Part of a small language model's weights: 15 layers, a variant of Muon for these matrices.
Each number is 128 + 24 x the weight over its row's rms, rounded and kept within 0 to 255. Layers, rows and columns count from 0. Numbers have three digits each. The size before them is the row's rms in percent of the matrix's.

# layer 5 MLP down (transposed), 576x224, rms 0.0427, rows 181-218, columns 56-111
104:101139120149130122137170150126154133076143125134144141104143159130103150146116166116120132097139125121099090116172109098109094134108111155080151151160142124126130146167
101:158117130111126116116128145139093092137164141153117105139143117107135162104109169130198117133155141132164121112128100147151182113116124166109125116138076134149148152145
104:155104143178102116122123144125119134126112092084108116163166161154119129132103143106157099152066088097139139139101119095077133110138145137143143133084100115118128085172
098:102109132102140119096112093101106148116114113129133101167104130182116132094157149181102116075134129134149142148107120140117106108133096081160118135127168123118150109098
103:147148122126120117139133152155105150162142136135182113161092115095150112133124114172111167139107127118138138093122072123180154163113122134110082117131074114143162178127
092:136151120104113116129122108099152158129110149148120126132082091115134189114144115133122128136173137137118113160116145126117091110139138114105078131098131168129139095074
099:130130143133150151137097120091096130146136152121098093125121126139082143125125137041113101145140112141155102102185105076099106097145125141118116165101121126150134118130
102:107139140132139145099105109097129125144103149177134114080117118134168121154146133131098141105136104143114104126149116119096124128114167145125150175156108120151110178125
103:127132136155175142114124162153133123081079134135131085127080204091117137116153115153130117110158153095095124120116121154126099138151129130112114128119110122115138133118
096:141132135162137089130118121130108130159137104122139109123118125154148177154143134092107136160155094129115148130101114119118178143165100111163113106156133110124139115129
094:152142137134145119139130137100162136138134126121132111098126143113093134130094146132092113184121154133132183124154131140135133104124101079086076100160134143112127117136
094:143147148128120153154158155145152093096140144127135155140177152135141117164118123112142149157137167163106101140129128157188173132135138116140145171115120158144115105164
102:087101118126122141197127113117120123124123121129127090131098125142136116136150118129154148140107144070156123115120097141122127105176101157149143118110113159070148149084
101:133141146143138125139136132138148127175111136139103158097093120102078128138138148112140091138134104145103099082115204120133129108119149121155125117136119108133131133142
100:123104135148094159129140141129096094186159118120085143172166109144070103122146155157163146159172159093129167124150110126136118137127161130146090126176135138121131120159
092:155091165106132101105140132122178066108103122125118176125171163102127155117140115177109181144131145138119165119126144122138102139103131101125097101171144100143136121153
099:135166081157106170135121112146167085139117123142113106112117125149139119095112133090143130111171140078144120175102150115166107123152117150164112098176087138168069171163
107:132135119091116121119105135188139138145141175108150086151162121144138134136101173137121101124100126123089123125103087126088126088190086085131114165158108137118114132125
098:134131149148095143091133124166166147122174111132115116112107118162142146111130070120141112185100142131136157115150141134130162146147125153134134164107112165166154132153
102:145149162059154135094103150169171129071134139123141122121099170141148075156125145130128134154132084145135149098158140131145106154163097101141122134123159116141103143160
094:141163090125148188110165125158159151141126124142118130136157166157152155111115109102176102108108146157128089132140169133172103117094151163116124152143100109153095106138
105:134068188123157142137133086132184118146109201150114134126111108115102157102135162128131131087155131120135144170106154141141144202124139140111182121122114100146119115119
105:124119089140121141148169162134135133102160119130108079140114122136080131126101129177131174141129142113150131118159056130117167116119099097132102120127143120182156153133
111:155130108137150136154159127126123109147132107078169138126114088102141171134142168089101095170137156161130116114112080113093107112094061090097155120103123115172147143149
098:110160129086183144070151154147137157140170092128143189125136140133100164103125138113115098137114103106121113166152148135132134156143142101112106113140124126135165137055
100:111149123140140098131115156140145158102126106096131187136147119138129164172117143091132130151129099161109119114164118102134124140158139162136109088158098136159131102134
098:124144101167115143126158090098131150118139113159130153105099117125161098079123132108121147115114154128134129096135118119136082141083186105124102099120143127135096093119
105:114147119117122075117079150170128106122131134117148120136189135137157150105133112091094146114149118120142124144099093132107157148148113102133115116153093149140144121121
105:104174162076122118093087162161105129125174136136135140092111186117175144141119110156143130141116149155109157127138156136100169099167164101146124157137153137126136144138
095:105138148140077107143088095129144124102136137149099116182130144130145115126106096128143083180155140151083112158180115114081152126180148147159116141107139098164130110145
103:104165124162126121114122129116161101171137070100142087135118098179153055142167116177082137089156142125104096100135145123120159083100162129124201134135114101154130116128
108:097131105119101106115093149103145149081136106152138142092171173127115119138125134119139153127161138158137096131108155163148133141141146090146141139171110137106124130101
100:141162116160101129114124120103123114110162167130056119094145111141105085143144125050125116165107141134126124135144108125104143089113113140115155143128182110176129127134
098:133123103166078134167095108097166129098103130183149141091151150123103113172139130131104106112178109107115147111123128159158129169143155108119112122160145108184131150164
101:149130111119104156091129106152104075139150084130104131109131151121140106127139134105177107134111104132119095103143148113116122118126122122106094123121105086148099102131
099:103122163123086158103124126128177170085160148130109095165112157094119103131138117139125169098124145114142139150137160147095135115124155122127101145076163155138144123119
093:112133142100100117130120095109111126113114122161122121109109124107169113162150158131071129124094163101144147150166118136131156096129120145168088146105135132159148080094
101:103108118126136122123149084109153138151137140152169118149151102069094106195088138159132176134112143150129160157097140098116108095130086139109134147126115095123108121150
# layer 5 MLP gate, 576x224, rms 0.0724, rows 182-219, columns 56-111
101:146134110084169114149101146133117085127118128162121123121105125100194136114108143117144108138153180104151104079119135133142159122146136140128139124131076148127156152117
103:126104163150135108150163094190096114126138154110154101108141152089089079109140122143147123141106139087092128169122151150130098102121138137124114124142101121118123150130
092:124165130125133118140087116170155128163100144108162109132104113129123122101129120098118122153123127089139105136096166126124113106096124140123114128117122122103148146107
104:133121139141130143141126090087124141158140143114080138102146107166123138143122151148119102138131131132172107153119150167155135134142149132126129155110139149132154087140
101:085132119168109085137122101139145119088119151153122109128120129121137118123130146119114148158147154120117128141105131113139074129134123087131089147114137167108164108119
102:147133109153125148101117092107127147157133097115117132144144116114157073146076195124142109169121169125148115119098155108171141129135128170132141169159092119133123125089
101:103159116131108138076094135084078131173126197139135108074082135148096105142152138123117088114170103143175167104123113109136092142119142129120153144123134124176124177167
102:126131142121151094138127119082167154115149067099106167127155150157179110103150144112124128163112074130140149122170121074168126141106094141144120131156149131097108116127
096:124102147091122119161109130120122129142117137177131144095124099096087146113142129159113190141122084116124100086173167148150131134094127161092169151150126106135144122131
097:111121150149099084141128153117148138124140160136118101149125127104123148140129084097091121147083177095149168109167121111139138144134146101144100118162126143143113107143
092:135093107133126128143132131112159122144131130130123117165175155139165125194128099136146148115151146156114135097154141130174187078118137111120123143102149133172097096121
110:142133158115098135119155122105114100138118123122125158123132094146130147124084157149108112115136133163164123140123137148160129109091123161134109135163135147137152089138
101:115134154082150131168156130111103158174110089149122108120090116137111147122150105076127120151127124172137127109093158128126163112116122166157126120114156095143126122108
097:156147108106147091146098161098118126135147127148119152131140173129129127122156152075133130123132154116162149094117146122124156152156099127101129114112098115123128166131
094:140160134139201176123130151158097179108184118126115082107096134131172118077110182115110101100123101122091106101103132140093156149180121098150114117128124130098154120145
101:097148110146113089127078081088122147181123131124132119165123077140138146110146155128161133168142098179108164115145144117127095147176131124169163146152154153123171130136
106:142175129107121089064136109129090101133120100122145116166147155136105133121094114122146136154118137117140125136105134154104111112120116143093093147136113155104124143097
099:099114139140112140158112147105101166150113152119131146148131153137103109074148125148124120146133149116115057098114125145112118122112120118168127096169146113124123112135
102:131134114134107121186127085117130149175120132179119106124118137151118167094132138135127162124132167148121104164135098128149119150113140172126158110133097132156097132124
100:130157115086085132157137135124132102152140135170177113148123151122128128089182139130137152178065102138123161123135166160136141125152112081127126136122117133130107171156
103:149155109143089111153103143133092098095128104108148110109107145136130132164173075137085109124112114114114128122147100163065113099116107126111112116114136128116130093122
105:122112131131139158121141102110166126134174121130116108221129149144089153100172110143133166147126113125139146106104176120095117150123157128142136106109129137107135155104
108:078114128127094137125112107118146136115106108180132137115098118114108093112185124135145111122107118100147119095132148149141120147120159146166094122139087121137119110116
103:124124142148127128156134114102099114145084153165157112135137130077140113108140111168185131128122127086146118167148153150121116099136123129143127164158131082095116149058
101:139132101131135077142130101130148140119125168110160127153132108146104119133147115118100170135173120145119068156126110133152168089112138176140121133103112129152133156132
102:142179150138096128120110164138121128143107184137148126122135144118154125154130113126192112146151129129109088099126160111160132159101152160133122149147123122112125092106
101:131118134111137193137160113062142169153115079107131105130119132112110097137148159084113137124124159140117127137123124119147099120121157124113139110096128132121124116091
104:143167131100131117090104158166139090165144107127132119139090161105149124121150065163128133135128104150099149129172164162091187093135133100168129144148154122150139124137
091:139096115122086128172128146130102136148125150100111066104153188125139125121112120130155115114130116098129075125124146105137153121084122136159099141090125150114141137082
098:138109157115105165082108094174129114158112113158168094117107138161145156138153119165128130102111136149119116110132136100104115123110132140096109124143131119119163113127
103:145160111144179121129122166129130122148070131082139121173174115135121133144165160111121120108149112143120124133130126109132130131115134110089111124183130113110073131125
101:104129144102163146146145139161107148163094165126187146166073111155144128137109129156142130138126080132129145076109123141165143132091105110114127122113092138101086114144
099:112156136111138078120129139166103146171158132144116104134109134107138121103130101143150133122090164113104111097119141105097147095089126130141171111105126127098136099120
096:183149094117102074096093125125143119129147138108104144118090107119126144097163114176130106152132140106166150146148135108114139126129135158120146166125132150159148128107
097:153120135115123144120121127133195140117137107175087101105147132129151089150135118128124103134135122109102118101120172111057128120112161093088104126088204146117119136143
093:111126140125118141143121143125157141158117151120089116175133170090105128096138115105152099134119094139143195144125151136104145165134132103128113127115131121160153162100
096:086109116117137128167141114136124129125149174142178097118143097140126150140118159129139142156124102106160104120136135089085148085137136129124124130167107074104106139152
101:125151143100128111132135185092148101107162197149137143141095127141100170093166119127112168150082084110169165096123113144100149143134122150122149115116161132160167133157
# layer 5 MLP up, 576x224, rms 0.0765, rows 182-219, columns 56-111
095:113128101154150123140142114126123122118103124124115163143105125143122107147193116166093151142125142154113157127119142105126129155142100111089087166100178140091148119097
101:114155162095129108157125128133130155136137135154121167139100119144124162095145149114132089114091154113160119142142134139129166173116171128116131106133097144143124133172
098:125141124137136119149134134128184148123141166119127141110149138073130124184121141142080164134132156114124120127181077114145172137146134137163086129172087159192082126110
099:092106114155118087147122120133140110118112111159120095162102156136110163142116142101162138132155096099171143113115179114123099082148132167145157151125143070092121128137
092:126153127158127143129133126143124089121165129104160146151152160146125102130120118133131143141060129117118162067126097114183147157162089150118125154123120114131131124135
099:153125116119142135146110166149169142122117145130137146098143128149161093117156096107157102118114132092133097138094135088154144112089095134108158156117126073164165175142
108:126122204158147111136163141153137118110148109158153114157134158093102143112117118124149129168073128126088100146082109115128156140105098123128125153129088156113153113150
101:116133156080175127164159128120143132097088097140111156076149142168133114103147138137168143155111114097113156098151131099165157128147102132110137147126138150086147138130
099:174111120128099164147137160134133067121151128128138146147136160106134105133155107112141137129131189140091105125181125167130095175110096108143120147083127143137172103083
095:128155154125109147137109091139129117157150124139117111169126139132125134090128102092152124066109149153149125147130159125106117126104080171144128110108123126120152147148
096:096124116110117147129121113117074164149137118126135097124085123154123114086136147152143117068101137116134121122134093135057107097113140169106123129117152109096102139131
100:151158148119133116107123162092110108141147135099175151091141135130142132157086118126131122124136177131132127126156134128162140118147124138151111122104124107161119110116
099:110098138146141107121132149142120096103118149113102105125119141096112122105145081154130100109115135075130110161157099187092097121135140148113104126136105159104154135113
096:181172109128183085117149158099134156116128134139135090101130106109139163153117114173078099072070130159124116152090152110135160094145141105130148153118120164083116163118
093:104181113183116157098109103130111123162121143137100105166113096163120089147100139119132133123120132075084138114107102121131151155127106109117161110114139127091125155091
103:144137109115115114106145119128149146128135120120138151134122115146109121133131142109175141092139140100161128128150071107132154120108075107110120112106124140166108089105
108:127151119147129156139148109153117139118182167119152104108126120149121122124143144113127126124125174132121152120151140141126147126153138124119117116125176091141142102123
101:151099128105105141135094141090115129139159168130134129151093106110160121105153150133144086127116127106122114151118121117111164120147141165098100144087153134149140119116
094:146134074152107082163165135140154115179117130148152101100148118132121120106112147130105163070123178128142097134128127147103104114139167135166124138139139117109116091097
093:093067143123135060102129136089090116106159119111121152119079131120140143123156118133085154142141101115118153138104113125109144137138127112160125073146142144117111112114
101:140207144108104139104108158131113157149112125109079119126127120110122129161122109123126153108116092096146112080099130127137114089151113131157134162146157147095129145097
106:141097135140053138098149152114113116109153153144165126112138165092164187104070199099100156138121129088143150109105077113152153122165117146123092124143132154144120137128
110:142129162124128150099143133101126132153105085104136112093165102127123134097083126153132121153118129122149128113158107156124094192163144144085119101121114139137158149113
101:109101159146100067156129126113149126116107107123085092116123059137153096114109098146129124162150134140127152158154166106079181051097097117133135145119092144121140102182
097:142121157090102148148135099112135101150140124121088111120109117090082121125113170091120138093161179110145109126087141099127117139073129106155141114106126127102133145112
100:133104186121108126135134156152134122128134156120197107133143144107143140124108112132121115113143084120137136146158159121102153102186106123112160137158102166136168111120
101:133158092150109125144127089092087101103139129120138136119114142116093165124126152114107100101137133114118106128123111146154086119127126149131135152124114178157116130119
103:140090126135131157103097127125136157157150117105133147154176105113133161112137112070130089120165116135120151165069136107123142124096113124150194130149100103150127142105
098:141102100144112139100149125145104145116114120084154158112126145130116160144140151090091156090098106084155148113102142153125113099093126123124130112145125153088111125104
095:073127094134085162128148095169105138090145118101129115136121135119084114111142073070129124220124113098124100166118139154125123119123159143123126130111108124142165158114
107:144141148125210137178158118143113098154114156125190138132146095146171141094125138132134083186098111187124104115128147107125158122141138120117142168108146127179130122118
098:135117135083190119123108143159112131135096139137144135144069110101131153124161159167154116102112129088139097142127145164138110154108146114119103121131083162096152128123
095:065077144138113143098142106137096150139155138165078134111132143122132144113132099132158142165072140113158133115147179118122109088136127166155085125088149124135138104098
100:115109103097171123169109129138149124113118135129080148160110139132112112128123120182089129121149110122130159133127116109129124110139122102110150116120110114139163137129
100:125136138099175119133151110151120102151094159120142146128133135191070113101150142131138133157142105086138111121103124105142081148140100176135126147119123121137149129082
091:158125105133141125162132146132164105128139089121166148175123113145096120122109103142141153180165124139141100102089106120111126155137122135149161137126132128099120178164
098:155107127090110121162152108132129159097149092149086141112094126150124159101160139132114114112138117140162088126152190150124151119094190101153131103120113147166142143131
103:110155118125107101116108159122149089116137108088142129166132124147136114138109178185118122143164120126140091109150112127170064142137178140121093180140132165110151111101